config.toml
num_hidden_layers = 12
num_attention_heads = 4
norm_eps = 1e-05
positions = "learned"
qk_norm = false
init_std_qkv = 0.0293
init_std_o = 0.0
lr_mult_o = 4.0
lr_head = 0.00484
doc_mask = false
train_tokens = 571000000
Each number is 128 + 24 x the weight over its row's rms, rounded and kept within 0 to 255. Layers, rows and columns count from 0. Numbers have three digits each. The size before them is the row's rms in percent of the matrix's.

# up: layer 5 MLP up, 1344x512, rms 0.197, rows 367-433, columns 448-511
# down: layer 5 MLP down (transposed), 1344x512, rms 0.111, rows 367-433, columns 448-511
# gate: layer 5 MLP gate, 1344x512, rms 0.189, rows 368-433, columns 448-511
up367 122:127154135101159112133121145109158157176123106145144165121160142108122159087155113142105114104166111146124130112116143132153149138134113138131153132160107114118146110109121135127117144125118090
down367 119:105145162137145128096147143111151094119129153155155111128144140163127123119091102129155160125141091132099102101129168150120145171125151132099130107130089129163104125133137135135118124154159149
gate368 105:100169127118157120128147071099120099179113149087137166119109140132125135123115085087075132120126127131133166129125139173123086110175164108147145155138106153082116111121116126141124206114137113
up368 107:137139060124160137090117113082150152108093178106129110142101126149129112121089131122114143114131161125195187116124101127115147149129097153117126098128129130122111128134088146135164146110150129
down368 100:180147126119144138149129129106118138161124173126115154119151165146121156104119125112144127155125166102105089102169128164170132116100120087102158151162113150161118138117153134162152146129075154
gate369 058:103111094141127209102134131117163135113120090149137154090116131119115105148104147104141154145107169095127103072129116159117148137127112159125171119105154121143167071141142111147116191146083106
up369 058:126117118140100111079125079123135117115128104160153150135076112104129152128133145093125150140138126101124117059110142154116122138092124124090128111120130110145134109166127135127102150138108164
down369 062:161161144095130141117118127147140112140148136127154146147151167136103124132144164140126125153129143130146127132150130129163106156167150128129084121125109091152114124119116101131116132099111104
gate370 101:117108089157125150131118134131129090128148144156132141113116188146118159148121159177159091153150107204054112105106172121106127119155123107123106122094159125128141122123130118110136102111125137
up370 104:110171139116096120157133115120136126115109113101139177150135113109138111110113117114142150114106151085118112127121087123126122140143132192110146146145128078114189176109084112121132123131131134
down370 109:108121136165127146126086122189117175113114130097150131115073088109129118133126060116144134158083136136098145104124125104121119142144092157158166104133143124137102146128115150115147111104113128
gate371 114:125136086143150106096119097150103111100137133097077104144131153137162139155165136106166143151106148164150108083118148114103117087146117130129158101145125109096093144145165096126113199097201151
up371 116:088093129127134175139142191143098145116144142149114128093106083153091107119119133116144110104105145101103166174120135089107106124121123127103100143145096121127127121112128172173141105163093085
down371 124:115132093140107124144120111097110127164088181129117072125115115135133163087136095154150102120131128122161166111109134117128101111094118128124128154130167087098164082143090136052163099071089156
gate372 086:191095128143158107118117170153154116110130135148136195118132146124093153130162120138156146119146122125126091081173139146117181111096143147118111089107105090164134166143103148096118064089155164
up372 091:155180143126168168115133121152113109128171123169138144094146135137198124139147174123110134149149117104135088126128100140124172071122124168139115108152127113143187149146099105089128122127108116
down372 087:161128114129186139089094071100153123135142174145133137149137132139106163146112148146157140159154124136118114137130131121139142153137101147151073119096060104140128156126099124149132105103128135
gate373 092:130107101109103162132169132167132108142129139167131163140155134137113156118114110109137164152099173132131098157142132117124143150150126151150130139130133106177150122146106146144145113164154154
up373 093:117123120121119131113138166140148138123163170148147117140188142157151106116123128139104153132136148094095147098092150154079143110144150166140147107158134122140127168179128143133131084136155125
down373 093:094117157125125139167108124074138100077119112121116149135141149100133113139139111072114156128126142119132133093114109151140149114118075123131144148117113128141147104164103135134075115126139108
gate374 098:141130150146123106132112131090134132118080115127114099129135121111128127128108128125103122139115115130116117103132097127103148104128111104132121134120146168158134124097134171118115140122105147
up374 094:137145137088161139106133092140148134105158153138123161084134116113125138127111099154134135104099144149129147155105102125151109156093122146117086116155150113069102137143124098101103148131158104
down374 098:083141120128149114145152113117100103118154116108139137136090132141101114152112108116114154151116108082077125125128098065100134129153108138167095088137124172161135045083165098160117132089180120
gate375 110:149123115109130154093119151111156134081114138134148095135137140079158111151153147135091121123155128138149126142113122121062076098172098127139112112115105116137147168156143152134127117105122143
up375 107:096127128126134112147127115115111153130134161112117092120151104167117170108110119124125142102115133104090142121148110128178165126128117146115143106161143095122150140093101137143109119095125154
down375 109:114137122122105166110138104142116141147122127140120098118128158127132112158126152090157108081188144100151156118158152132120119135132148133143111120165089192126146108149119102127118117099105126
gate376 099:161122115099156139105138136150147107107146128125119065131088125094173170076139110128158169118120117112151182142165178184096102148118133126137124094135136100103141158136125123114132104136122124
up376 099:125131120130093113144099144119125158169085127093140168133162139111087103166124144127111056157113141121124108120115120100120116117110158127126125101132142110161141081146150073106094114123087122
down376 105:116197096110095128128141145123117083159118135156103142118148128107124150158151165125124135115154116110063150106126140075153100099148138123128146140104121125132087118142117092116130148104159164
gate377 109:090140149121114088107080105138111104149162129145099167095100181149123138105176114153137144157093098109141117113098114108136182128090148161128152107136153153090095142100127091162121123142114124
up377 114:156095098099157150143140104096177124101134134121128113139135087120129156144092145099124115113118082098141144154136144137152108127140138107127119109111086165133155101125163139093142114140137063
down377 107:125110124105140152172123124118160116127113127147153107111121159119127111133163087184104150132135139131128132160131121144145133127104118103101098147104125115105140138098106155115132129132117110
gate378 104:107143108163130114129125133120093109142119153094154147137123128167073112123140141101117141133131126103110155115119090143111136130101153155164106108139125129118160146082134144138122133109141146
up378 118:127124144114108174112134119111106143184128114137138118142111124106139136140143127150144142152137136139137100120146150141104145105134126073135096115132114113138110146148122146115084164178166139
down378 114:134109102138170142127093100160115129159163093102121105127102134135133144122131156098156161120092124056138109089125112119129147142114112112129105137098096099135154067143151064123133137101129099
gate379 111:105124167099170151154112179141124101165115156090140173144110119114109093137142118127153128135136137135137112134145157126141116110107106126091140111146133122130151132119113157147150112141133099
up379 111:161127154139172132154111188129176152131114172128133212130089127066145105128122089146122138093120101111082129119102149145140156150121094109123134129136108151143137151094120142111139089127118107
down379 110:088076175126146155150165147161107090121140132097127127117103148122130134140148128127146109117107074158145140133157140108103140169103114142134160114095093130138145144133159143134162134172130134
gate380 092:143127127082114134105177125116105130131121175193092081097121142087167129115135132130096145128154112112119145114144134124138138100203091114155107155090115141110107121134118094140142095125097127
up380 093:131113152132162132165133082101126144111156120107138124153151121151085145165125165152206108164125145089125086197162115146129118122095123133122120136127119108175190140129079132142107109093161100
down380 091:107116196100134140130119149124116123161149136111130084156172103095169161139117133105163144109136133110130126118089095197157148093132149141099144117112136114134185126079111141141078135090153204
gate381 083:132122120107179098136083119161113150136140138140134136109164096121135109147170134167074120132123166149104161127142102150113156150125121140094170141093112106173144126118172159087119120172139128
up381 080:102088154101141162138154157167130142111147132132135108138144126126117148142108089099099152125131150098114142128104100116129161121151134157103159108151100100150108126138180084139136105124080154
down381 083:154149126115160116131120075131111105118156160104107154114122115131152197154131135152126132097120099162106179140149093124137152148093110145120153137123170121132124132170156108133117066119116156
gate382 100:142135118108158118108146174120156162139149154138122142154100096097151122078122130161164106165119145139161131123073125153110117127132106107188113118110125170116129109131108135142103116141113118
up382 092:121090125140161114174100107117160095146141156157122097110097109137125123120141164124089110097148142173107130117147100100171178161118075119142114131157128132093114101098119104113113119167097092
down382 094:155136118131155083117147140074164091133123083109128121153153168108110119152147186139153091188166116130154099103117104154162120137104176129135155073150150137087155130137111123105085133109148109
gate383 084:101115144154130124125112114078102114090097146168098164126110071165135131144153181162073137109122131116170127138078136146109156121138162131115112076151134115163123093188129127139155100125096137
up383 083:160134119137126153155133085101135103112149152096099092100110131129184134127158155155154161113129148119084131112081136121157142117143139128130141135150150161129072157178158120183138065114122160
down383 082:132094114106115123100158063115096147083116141115091105137120121143128148133155167106119101083117186125107123098117110138145114130132136151125148085130150143134095176125134162114124082150140098
gate384 106:133095131142181165125105130131130141130110167130134125153100120108153167152114142141145147119134149124119134110118132129178102103134115078093124104153140118144081168122139139099120103147095139
up384 100:092141100133127144112135162180152163102149162147131130134146135136126104148139132142126159136141165166117131154115135138100124127116105108126132148099105118149110149145187157181100078152121117
down384 100:133117125114113123110168090166133157124148133118123094133101122143141069123125150168137165117162132105130108084089138078161156179177107148151109172104098131104111136122137168140109081142117122
gate385 118:109107139138133144192143137150095145144142138108116141140141157125115146145135119093166154148152148110173163130114135127152126135147135130143135130086103156103151132115125108085141112086147135
up385 121:121059131144144143135101120153146148141116120130111145151108130098126156140110124168123181163143122125089172140140151151149116152089143120164139167079097123096138141070125122146124105108124128
down385 123:155138119089153126138107092142169115163112160146171119132158133128110101173126155121140153128070121113155177130176118169105143117110100104153084123145090115089132115140100131123119145103123144
gate386 119:138151117163168140131145158121101107117109121122155138137132118128146114141126123125141124118135167141118105129111123144135164125102113110132117128111118085123137158104127122134118116105123113
up386 106:128140139102092130152151061127108124125140134135103127130145113137124149116102138126087109151122181141055116126120139100130129110144146137142136102119144094142144101105129114145149154151110118
down386 110:163109155144120117158166115156080112094126162153121157085150095146118154110100142124165114161104104093105136147134130107148141073158100132152156145131143084145116174117116130125147177114129118
gate387 050:138152183138153120127137141136185084124127126136125124097123182095168141132136143141089093124063159153110162147123164124144163109056109081138152136139143133099145129165078097095153130073182153
up387 052:132148132142120143115150127128121120171154162116112130115086127160130123160103158140142120175110123131129125118132162121111142136126145112101146141139104120099129130173134115118126129103128160
down387 054:103154109082131154131135170157125097151151093095093165099083123126124121146113145135103080133106115132152103135143119154160074167136139116117133140142162157135100124167108205155148115098153141
gate388 074:126130113111134136107119193134146101134117140084133146123135133093122122118141107130124111137146150154139074164107148094105122147140124116093125118108138125155115132156140120113079098149116112
up388 074:144136154117107125127130087128100152140105106141053137129107130106144121134114111113117132128140120148173129063126125137149165156130118148170094102111126214099194149158124088125156149157149147
down388 076:113150151090141148124085086129092140159122130135128142148109130147121105098091103103136171176135128148136153151124125136158116157093115119135122118159123166141164149166127144112128156146141130
gate389 116:150090132120071145162126165160130100103121157153134100134146109107133087170071101104116108093158127098104114166133142133125117116153132086147108158134100119126089102131170148109112165137118098
up389 108:139116110091128108112119125108124090130130131108103169138132158161134128130123151158117118159144150113153135097095142088138129149149132139124152104167134117101133134157113126140157111127134166
down389 112:147151132151155131173133177145125103133130120088161156133161117141149085109133141125088107126116120120169139163136126126141146120129139119113107119137098094141132136110181176118124118138118149
gate390 084:160137111112133163126112145079150133142114153133153134121095115148160145122133130098143119133138143121123122121101164119153120112123116123143115147135082145144114096143108114124099131119147136
up390 091:143180124119094101139118128154106124126129160097089090153133109144139103135087136132125131135119129134098147125127129136136151085131124151164137119094166093144122102113135140141125114100076124
down390 087:103147089099155153180086166147140100141105126117134119151116136123126152153140098115095110135131112093149113123128124094100166134161114169106119095150161135112120111182124136129144158125132082
gate391 099:136142143158119120144108144077132134155172134137112106135126134142189099150125104103149094140111134096122124111129136108167130107163079122127122137102098104087107129131107154101127088172134112
up391 102:136154102119140130122102139115144144150153148142152155111130107141171114099088163128135147141115138123134136153086130160116112123138161118141115110119181121126122103116070113097119163093132093
down391 095:121113135100131093137149092087112134104082134131148139176148084131099097159154121158123104155140141111114159119100116124138144130148140110156091104189103115132125128122116146081105112155117169
gate392 107:142135125132149121165096132096141135119148164176123117157052172165115110122096167131112143155132136145109133155147141110114162145119141119125124119127101119110128158135147123133136116179124184
up392 105:137150099120078132152110180119112091134140103140134165114138078157161131159141170111118120163160119136175142098115153124120125120162119077138092153102093178119159109103119115084108136146158114
down392 104:125134092141131116141086140124141126136084094115097124108127108175134114149175127125148153130095117091162170109143108105112124141144134115116078141122114107073121180097106185123113163105126113
gate393 116:128123149154103140113133130147153150066129158106149132144130094088144167141152112111132112156151139137148120135170117105135077128123125125154114147072156131096139149166130143071088097138138099
up393 112:124157148154138140135122115059100120130152174111120159129152156172099106124115144112105141113127161129123130124107130144142143106138147121124173141172141118158153144146091138135104126096092169
down393 114:095192148163100122108133140138125070148125136160155143093128157170121113125133121135101143137132142106164133095128124151120153129141089123092157105152144152164184096110141126140140096149146103
gate394 117:126178119178100133156120202111131134168126163100120148125077134108127131114174134116144120131091105135147146133128131150070133132153114117068110152139112114105143082142089129121103135128093150
up394 121:104137133142122121122115118097107135162105139143124149140111138080134100104150093098142138107101103122146117146121151119126143163147112107096117131141152091124148133140100165108152120143119141
down394 117:145136132144091101137102141155158124113162118160113140102136143092122176118163101077133121133159087073152122109128154102138120112118154113115109123124093131151155163122138140145179113112142098
gate395 069:147113116163118164096105129166122130106170126086147125111122136130152124146162164101102137129099121140102078138108167103132135142100110109135100121134114140156102110120110105110150128111146067
up395 066:108143127140137116116123108102092178092094124172110116151112163130131105144136112143172096150108177151179175087169150128083144098143146136147125090114133147135140174132133139137117109113129128
down395 068:135123130144127145150163183109126126062114178170115125088079114107140089106117122124117132147116128154166143099154157123169140106094140182136132128118100145190135087121114143074121117110102131
gate396 108:098116091151143135135139128172173118121151125119102121108133123125078134099107173161113109184146125111120137102116177112110163134128141129116171139092141088127128127107144165121142098143153187
up396 111:188129143099125128114128147143074152151098106153132166180147119116145107135158108124156166126112095166144161122121120111100102117123145113132123118154089138122083095185117086170125159113129147
down396 108:167163141090132134136084143112082108122123132115142126140142106124163105113105100121156147105161129126137163135108114153119104143116154119172089129115107145139142141126110115138123128085107117
gate397 090:114083103132132149101153103175129162121197151099124170114113134156150146108143150171108130129170106166121148126148130139135134115120161154119098147094166142113106155135174110145117116084114144
up397 092:166171138109084093124130158062125107139085103168089116084084096114156160130137187128120156162139138124132132130138164116128122098111128127129144151134111106118076089116098138102105103161117135
down397 089:164090109139134148073115103150167144102136147135149110153132183137137128122061174161101170092138158118078144110107145167115126114132180103129099119091118152120112124120122097165068173100164181
gate398 090:155117144153106159169184145101109117127115146126131128137174146115112100123120133115105133104083111183136103166140134130132105131137140142146156125129125110125093097136123158168151104102115185
up398 085:188146133128115163154152176145129152110111124110156143126123140066109107150125113090101141139087119151111132128163119153149156125135111130166148113128112131159160111122138139153119111084160144
down398 091:132121111134135111119168101114145114122128143132118187133122106126115139149090108123117102082129123173107088114092148156157134125146136145127138137126186126123110110147148149136156108151120121
gate399 096:137137160186107127105126123146135165127128161110139120115139125088119145110180161145066134144074139127116154155126149147139120079123113127098182137141147153120146133138129114123146099153125102
up399 091:128124118159112140121141093132154157111135160112150123146126144111119092129151150113080144142103120121118126148137147166148175092140136112152160131145148114120173108186108128175110105101116133
down399 099:124118128131117169122117133174116130112122102158115120106126132103125158125131153162116021170124146126098119097147188134129102156091140147141159141134098125135148150124187091153143151142143108
gate400 095:155145140156138164154128129135115140153097115137101150126129177137126115148129121158098110133142120091152102155144108115119139195118112159125157125158125126131102125132118145116136114172137130
up400 097:097138078112137116132121097090155139139115136140158144161114134098115095104097184133148143112104103137143158158114100164130136107164155124119127174165161159138139163152127118119133119120128137
down400 094:195150123149116144118104136111140113132102130125162163113098107103153132155098128099130115127111107139149116118127096161131120118113132169126095145125114155152085156161193126161097146129116130
gate401 109:084088136090114148128136120115128152163117141158133115177128119111158144137144140104150161140134121113156119135111133149125139178113103115151109143165121130098156152118121133159125119122128121
up401 100:123119104140165113105138097085136124124135147120102092127133101148147170113155083167135123129154106126130115177133123158119116142092137099134108124111126094155097114152133116126108125120073159
down401 100:132081146110131172107184111135186125086105154125106124148096094155124088101123126142115102175097108134146109126136099137100169156122123116159080151148136117101138153139129164139109115157137114
gate402 105:118091115141131146132098114118138093113137158174124069136088076158169068156148077124077125152134150145198132093079114134141151121085122142134169090139138134124115133164103136115152112150149111
up402 103:112139117152109146134090105152110124138101152136114118137123128142136092131174094146119135164113126126191108099091115147129141112109149145105114123107195109109075129130152163151123143094164153
down402 098:141144160100107101113101146131099073110105120107107107133128174144161119164131124101139133138112079100161127119126143173106138119130132139120148083096128165123163109107140150109137157142175131
gate403 069:152128132115136163111171178158051129117127171123116104117136152055126110129108150129169114114122131152138091095133126153140127155099171117114103134175117128109110113147127187145125147142125138
up403 063:157126138103123131155150157126089100133095167143094106099142125114147096112179191137129073166105117138143112140113089142119110118099114130118079115143117139110144098127126185153143154113156114
down403 064:118124084141159117126078127130153122126142147065145140134123088148118131123094120178138119137126134140109114098087102120103126110143163134129113145139145114126115149144137138122121141156099100
gate404 095:114093094078110134145157127138150115123139129115126141149170107178068166154150188108159137068126155119140125131124136158091188148121132097174117120102127143118084078153145114161111162091121159
up404 090:128145119141149125134133107075128132132152140145128131109095166097144190160105127165097116076148124100122117149150111121148078123101104114100138177154117141113151147150144088125130126169166152
down404 095:093168051155140146083109131161167119150153160113100117140139162109117155157104116135113132109155134108139115140096111128124134088116156120115143113152155167115138117137123116132153160143112124
gate405 100:186123138203115170103137133133111070112128154086157126100118073152145120103127099158164123101119081154147126114114122115119123132136138121086109154087128143181150115119138167145112128180119126
up405 103:198147134140095150131124136156133061113104124092142122150128102124142170095100124107151145110123121154132129125123100121123107133162127147101104147070137148102145120102169176175073120140112090
down405 103:107072097130143139129140150152065122107159107113157143148157113115162126181106100134137135127129133160172105117147103105144163126115132125121140137112089096145132132096133100089121113116098137
gate406 102:117149124153118153153112147118124128164140124122157095126143122111108130125136140149105104116089104103133124128120121135140166144121140126126128145118135120103102156172120109142147088115121097
up406 099:131149090097124157122142135067154131134145102160131145110126128097060112154129142143062105145138162128136101103145113148127156130106135175136083145100150120160140157153151119124157107150119156
down406 100:150152080129115164101158116132135100087119142164109158099090129123119116103128131160119104086128156063102128097113142137124181096129110146094085097111089122158124132144127095126141099141119130
gate407 104:118102087128092123133134116169143106127143116151131166128144131117135120097116065097158172147136091118101116135084124168144167088134097087127149155154119118154113144129145144166109166123157078
up407 107:145147113143096109161147151140142145145101080129115149086167122107097139126137093115122119169136125141128092129136085179096141106204074115160137150097135122137115150166119125119175172098135148
down407 105:142126131120128137075125127127099143137135163133123161115145098160127080135132151112084120092089149146118144163123136145110145112127147128098174103152157149099116137132119124190104116096153146
gate408 034:152100125158132134154138155142091185122182162118160117096106119114149153110131135121109097116140190156153080157093126101164090108157117139123188120155126172157135135122131133134134118138133117
up408 037:120140130168096136152133125098126123137107115122143131117144152093115181151134120082099136130151138109125167167139142117114126140140126107174155109094091117143116108154100178114107147139149182
down408 035:122079103201135183088117148171114112148176131139147102121125098103164121121135147138111121121175125118129149155122143093170101094139105128145135125165118140141124115097123133101171170145095143
gate409 083:100146099135156150141150106112189093137113119130150125131108120106111147122150120113104139113152138123057113125113132166166145152125080101145107134164064149137109156102146152149154158118122116
up409 083:158146088100089161178145161139126100124099123123116144122093151148147135122095114100141126140120146169160120156150144129116116139135122108154150123140067103160113116112154181157092125116165128
down409 087:132170155104082141147111089095113084155147093095157122125143086120076157134139146122158115141093140130093134158119082160123135183126131127094125159098136128110116136164107134134098155065078130
gate410 096:096152122139116151131117098130161180117098120117134136121137099134114092117135139135142099139142106153178132092116104146128114151134145139148097116152135142135096117139079127118119111129089118
up410 091:109146089145121171172108104088160175147117110106133131104128148145123109109095132102163087142167130147148155119133127143092142125110090117139100084149127119115100132157091112151101103125122121
down410 102:102180156165153088131157083151194126118140106100129112153146112153150100113123196181116121133114107153122106104154134155127135131139167148123126103146144108127093081123143132141119130145110131
gate411 117:131106108132094106121173159113159188124138198120161153103133118131128140166150108109151089131104125154148126123106071140114089107113126128098122103111123130098148104109111158109152093088111113
up411 112:139178136121152139091111161134111131134120087150116087158116134132092131130093101110128184144143137089160141132130151131163124132170163115152166129124142121134131124113081114175087144151139126
down411 115:149149093091126129138109130137137151129151149127099113139171132120087132136134080188119155092140172139074146124132128117120114138108116132183101179172127113118119110116128120107125126141173148
gate412 102:143105112139130162141138153166157178153130164110152125117121166138150159113092089162135132145112137125173128155065149164129091109114163139102107112118099120122139102119123107132108121162127118
up412 103:140125161132088131135119135107119106137108108150146105151134059086118114130117151093144116092120108115125148107148106137127093147103158098176160166120143140159096062159154129124138120119106095
down412 105:075094093173098115129141098110102138125089171140105091102142098124128101091127146098111130142088114147166138138135152100137146115116163127158128093136122114179139108115128124172123118159072132
gate413 093:167117096159112160110110136123111144120134143171095125093130165113080150152172116125124093128136134125100141136118129085125134147133155084125139110116133098156142143119129161111127148098087120
up413 089:163117130162115108138135137126138092157132123145087146143146171156092080188105145160137131139119098099136105113168120147146185139119127093165153140145128153141124137107078153114119126128192108
down413 087:111099158069123076147115125154133128154134109137149126111129136130089149126122138120072147196159146084082173110145129105137118146151132121145136147145107131121095150149132127131107151178141071
gate414 104:119101098127144140131115142089124132123117154114161153168123136112120126147153120118118125112133130093141106151133138145118102123182122171198099120140143124164172124133122133160126135141108125
up414 105:131173118098159130135125112132124128136123095120181122175091138127135145085162132140110099079066149120112135176132065144156135143144129143116115134131144135117119088148139168192127142136108140
down414 097:112138158092135171124139120094112145139109101147113102111117093095145132142166060120115144137136116112115107149166115092134069152130126096119088162125130114105124150137118104129124122155123150
gate415 114:120184154180108143113079057135081130147126131121147147150165127122109117142150107146144158145098129165120127106092114114090116156128143136122148147158097137123145145156133137097173108088087097
up415 112:151146091151119143110130113174125156162132117130117154159124093137095082132160149136139120118124127115101125123157128110122139134127131104165103141112110117152131112119153117096153106109182133
down415 110:147061089143126106127102107129132149092123103068116109148151125122111148114126127169179130137115119107110087131117113134144126171112126109086143116110093153107136131146158113124077115089138133
gate416 143:141083097107136119150139114119117142106158102158182099111144095166114104099122136118129116099150127144151065106117097151149130134153144147143136153145113139134138130130109142163150109125153096
up416 121:171162160166120108140130140111124111115137145112094138122115147134157131146144123098116114141166141127115148127150115131130070132172130153125165077118099129155064160133146137164123132154104120
down416 142:134131111136113131107100156128116130103093138124124090135123135133079148124127147183123152130111105156112116140102087126111105126120134063175112110097171122135173119130190163075120134080139130
gate417 106:127129097166117170110109141115131130106120133157120077095123069094097108108135136133108151128151102098151117135134107160146105058117144125118070133103129120154147152105193126115115122138142147
up417 110:122133147145149147094120085166113169162092124148174111150134164112093145147147086125128130139143110131127139115141116108118150144098135141101157125139111126152129137158122109121138144132127089
down417 106:121123110123177131082134120130125123125113167142141100164123157126141166102108095133124106156078127132143138152099131120150132110147132148127121149141110126147156160158142133110136121104089116
gate418 112:095121095128073121132078162104102164101132194126099144116122117135161122128153140137122125106109152155144080145135149100115116157115120128142149138119127174150131063154102134141142132097147133
up418 116:113117103133116096120105172131142133156123150116112085152141122128139157116186139112113093119151121136142102131136080129130086158158121122147121110160126111167127138148077160165122135117121123
down418 106:127167116118147128127139154104126145125135102138146102095144155138090169129124142113153128124135127200123126151121088123145123155139111123103121080122135196142179109104171115117105145108120142
gate419 106:093129111101145136140125103081175126158175145131160088139159124119153125140171115099178098126141174139115131141132168126157112145119167098165124126099091121119136079115134175087124143118135098
up419 105:117147162127148120134139128166097162101138155132122116134127134158101123109126163143093100150158121141105118138111117090119125152128120120169124125148126131077115123129124112127143108161113173
down419 103:129200098066120115121168135088087121142151137117094118119155131129132131088159110135107082157125121110153161137100114123161123145143123135111137141110156118117174110113162122139131150118135181
gate420 099:138120121116114109119121110110124102104138111138150085098142126151096114127188100131170105124128157120155143129088127134106136155162170103172152074126137145117112143147126108145091151126142133
up420 107:093134141115121104081087108166104116127131110183095143102110169088121131127102144137096129121147121065137124149127106144161155114124102110136130133129084141126137112084123121153133132118090106
down420 103:123116112112134133122161117146120129126125091104077144163105092126186150081100084143123150163132124105120164127131130099118141123131130144150109124135161163109097135153170161120164102133087140
gate421 094:072140104154132177107137151153126138104157145139197147116110144168154157121122120163109121122151118137084126118149119147114168100121196142117157156126122117150134156139128133142137153113135126
up421 098:124143108155150127130159132163123144156113112162136117120111132110082156160147133134126167135103090108141145157132120161111111124162140150134116125139129189133104133115141146120130144197106129
down421 089:125145110162124145124123122150107137125139099091133178101134125095116112108100142141130098096140114130136088136138109115108145095140160138114175110125137109144107071109112129133110156124125140
gate422 095:138147100132090162133143152071119096104151116122113111085129133157122196156113101104144163116159095134126162103095099136152124136077122115153139143095111167158090136116169144148110138140120126
up422 097:168155105104118154174129191170116132118112147129183098107114144133136183108136149102153121115154141141140158163144162104146134180093117099126128122105100110111151176163135121143098096127091121
down422 095:118143141139123107132122155144120102127121152126124147120136111135160106164166121108089151111179152119184168117116115125112120154095135137126137125118110142150153162155102137167140106151132149
gate423 098:140157156143165148139127129131143115132135120130108137129130129111188130120114137145085101100171129095120124139102163145139151103092133134143112137110150106131129148141109097041104109145124147
up423 107:097142128160135133128154123090128113140137122161126124104045120124160129152155109100158099122130135108156140123117121133145134114101115122106155151089147156085096143159088154111137101092151176
down423 106:092147123140158120131142185171095118136093126099168126136150197101130099131112120111132126146155130134170123133113131178108146140142132117144091098121115095133133136103103118135140119122120083
gate424 096:057129142108120105118123089202163157119150111140130132115115119110126159125112133174122125129114108150128095146100093146127137104114123077081086137102152150145123117109137141114150134119106166
up424 095:148150144129121100095138154092142120132137150129095114141119111132120153127173105109129100138114128177114157126163145075166093106150145128182144163168109123104123145109127087096082119161150153
down424 097:142115106157155110145125122102112131109096118181123105104131159100148136091128109107092133112114127120125138125161144058145139119175155159136136118151104156120171148109143086155158129126164116
gate425 108:149118086110078121146170145101120074144190134124104142093136131146100114091151149124123137158072105106141110088101081131160071148122121138139149079105143118112123127131127143115131127116166110
up425 109:126148137095142149143148106103135128121180109167124144114132133116109093149156166100144140110128134127140106099140080110153092119139077129115197099119148121108122117114122106114125118158135153
down425 108:163123101139112120116112121188086110113127136113156131139129116118135135147101134143100138142124142101120160124102154155120095112108150155134114187132138111151108165122135125120134120119167192
gate426 113:154083121174154101089171102152110119121113173116125161130123168165088115138116115147164119164152165127111146137113105084124141108104149113152124152138162137122146120096099126117107124128117134
up426 109:142175150109113107137119123131129139134138110104159085173120128132111110139147160128085147138107143156133159083133127185148141186139092110087114119153144100136148092139099120128131171166135168
down426 106:101192163124083166141149113066099148104110145148106115132133096085111122112154130116115140103134123143115125110093130105145081100128137131135138168120155112118110104162161128121104066168190120
gate427 105:116107130102117118135128089133145140144162134131157111113121163104115153126125125088135146084138154127157148118123109106130122122102147138127157136107147164154152132122194147137138146146123166
up427 103:138072119147116138142156133129133153132145138124131119154104130104085130163104135113106168158099102123162104161140176076096103125101182108125138126090153123163157092136152097136188148127136153
down427 102:109130143138130115120106112185130140129131128093143102111112101170155145102160100124168131085147141118097127117098133152121188129095156170081162165112123138105117133093078166127106122136124183
gate428 069:099124168148137135055141150131161132129140081100144142061097121135124160141129145116155120151080115102143093113122165165138110132101135053137158131100125145093158105092099107079140144143132156
up428 068:120166116105122131128121153141126114092118087147155081115185128131106127136141145150070124158173106158098131161107107134146158141128130152144115138144150151122100142137121134113097135154137112
down428 068:138150166155117128156131121105146136146095181109161097179131140132118090150092106088117126068121121142159094093142165118126139107099096079097145094098130093067128141108160170113140126117159124
gate429 079:119135135100102117160121137128112127127122114099139126142170133143130112148128121131117077130081134100125095113175122164140155123101121143124129144124108095115146110111141148163146142119120149
up429 079:100103124144103146141120127109177110135119157143124152134106088126094107111126133151127073097111144094106116148121157125159180134162179122194122102102162151094133118127150147129100106162160148
down429 078:146123117109133132112100166084118118148106105122153097126156101125152119127114160127095069116149130137136111114124118127124129170138125142124124109103084133096150146148132122109106144130090118
gate430 100:127107123104133101125117101113108122095118165132126104120162124139150128125121106094137118120094127100156128160120080184114150121086071127149101145107144130115101121129142160152110102085088128
up430 099:126136113121098132121111149111149085109143166136129143146157145111141112126098100143148147095133117146142136104098094105104148105143092092118121144102116142099109079129094137117181161125111143
down430 106:132151129107108095149133162134134079132120126122114101142157144126129161108083102115142100090113148140109101129098108123129083154109109144116119151165155111140154113134118134122116145129102148
gate431 116:136134126145162082127121142100143114143123099179155132115142138104113086134152144139134131099142122136135094120152076126137099134166095126113137149128138102121121091094120106084151065131093092
up431 117:086137131172117104113108177147137119127124144129147143158128132084150113113189135123117169125119123147105156172127121097114111114180148114126141158145125084115132141074137131119149110138136094
down431 109:133100123132149096150138142144162128133142117057121130193182155145192143136082081146130141124138109137110138122159147098133113151101124121137149121152137110159124132138116138134144114123135123
gate432 061:138116123137184110152122155124132106143178076115119102140131151127147142146148108148121125122149116099143140118140148175112146113131103114147140123128105096143103123107105153124123165125138148
up432 049:120109098119126121111141114132139106167114206094132114116142113070179126124083165084122164076164148163128094098131151130164103103082172119144099131110152122120119118122130155103136156145124117
down432 056:126068137134124158109159134087150115176159113155114073138144176143133151123109118106110070131152139115135147145164152115142080117070121102149125131104075112105121158143103087171151155076155132
gate433 105:102155093151147129116124156088113154135106140112158138105107173103135151108115146127087123121095117164128163176104124116127076090112143128117152113163145161133112098118131108119094112109129122
up433 107:141095160131111132154148145080113144167099130116140110093056137140111175153171148122116127113095122144112122147126105107159148107135171104110134119158166150160151081107099154119106150105119093
down433 110:115149142142138102135127120086136127109136126111140159136129101140137121147128113116145106119123160099167103105100104143119134095109113120148131139088098098141134149083142062111180122122123119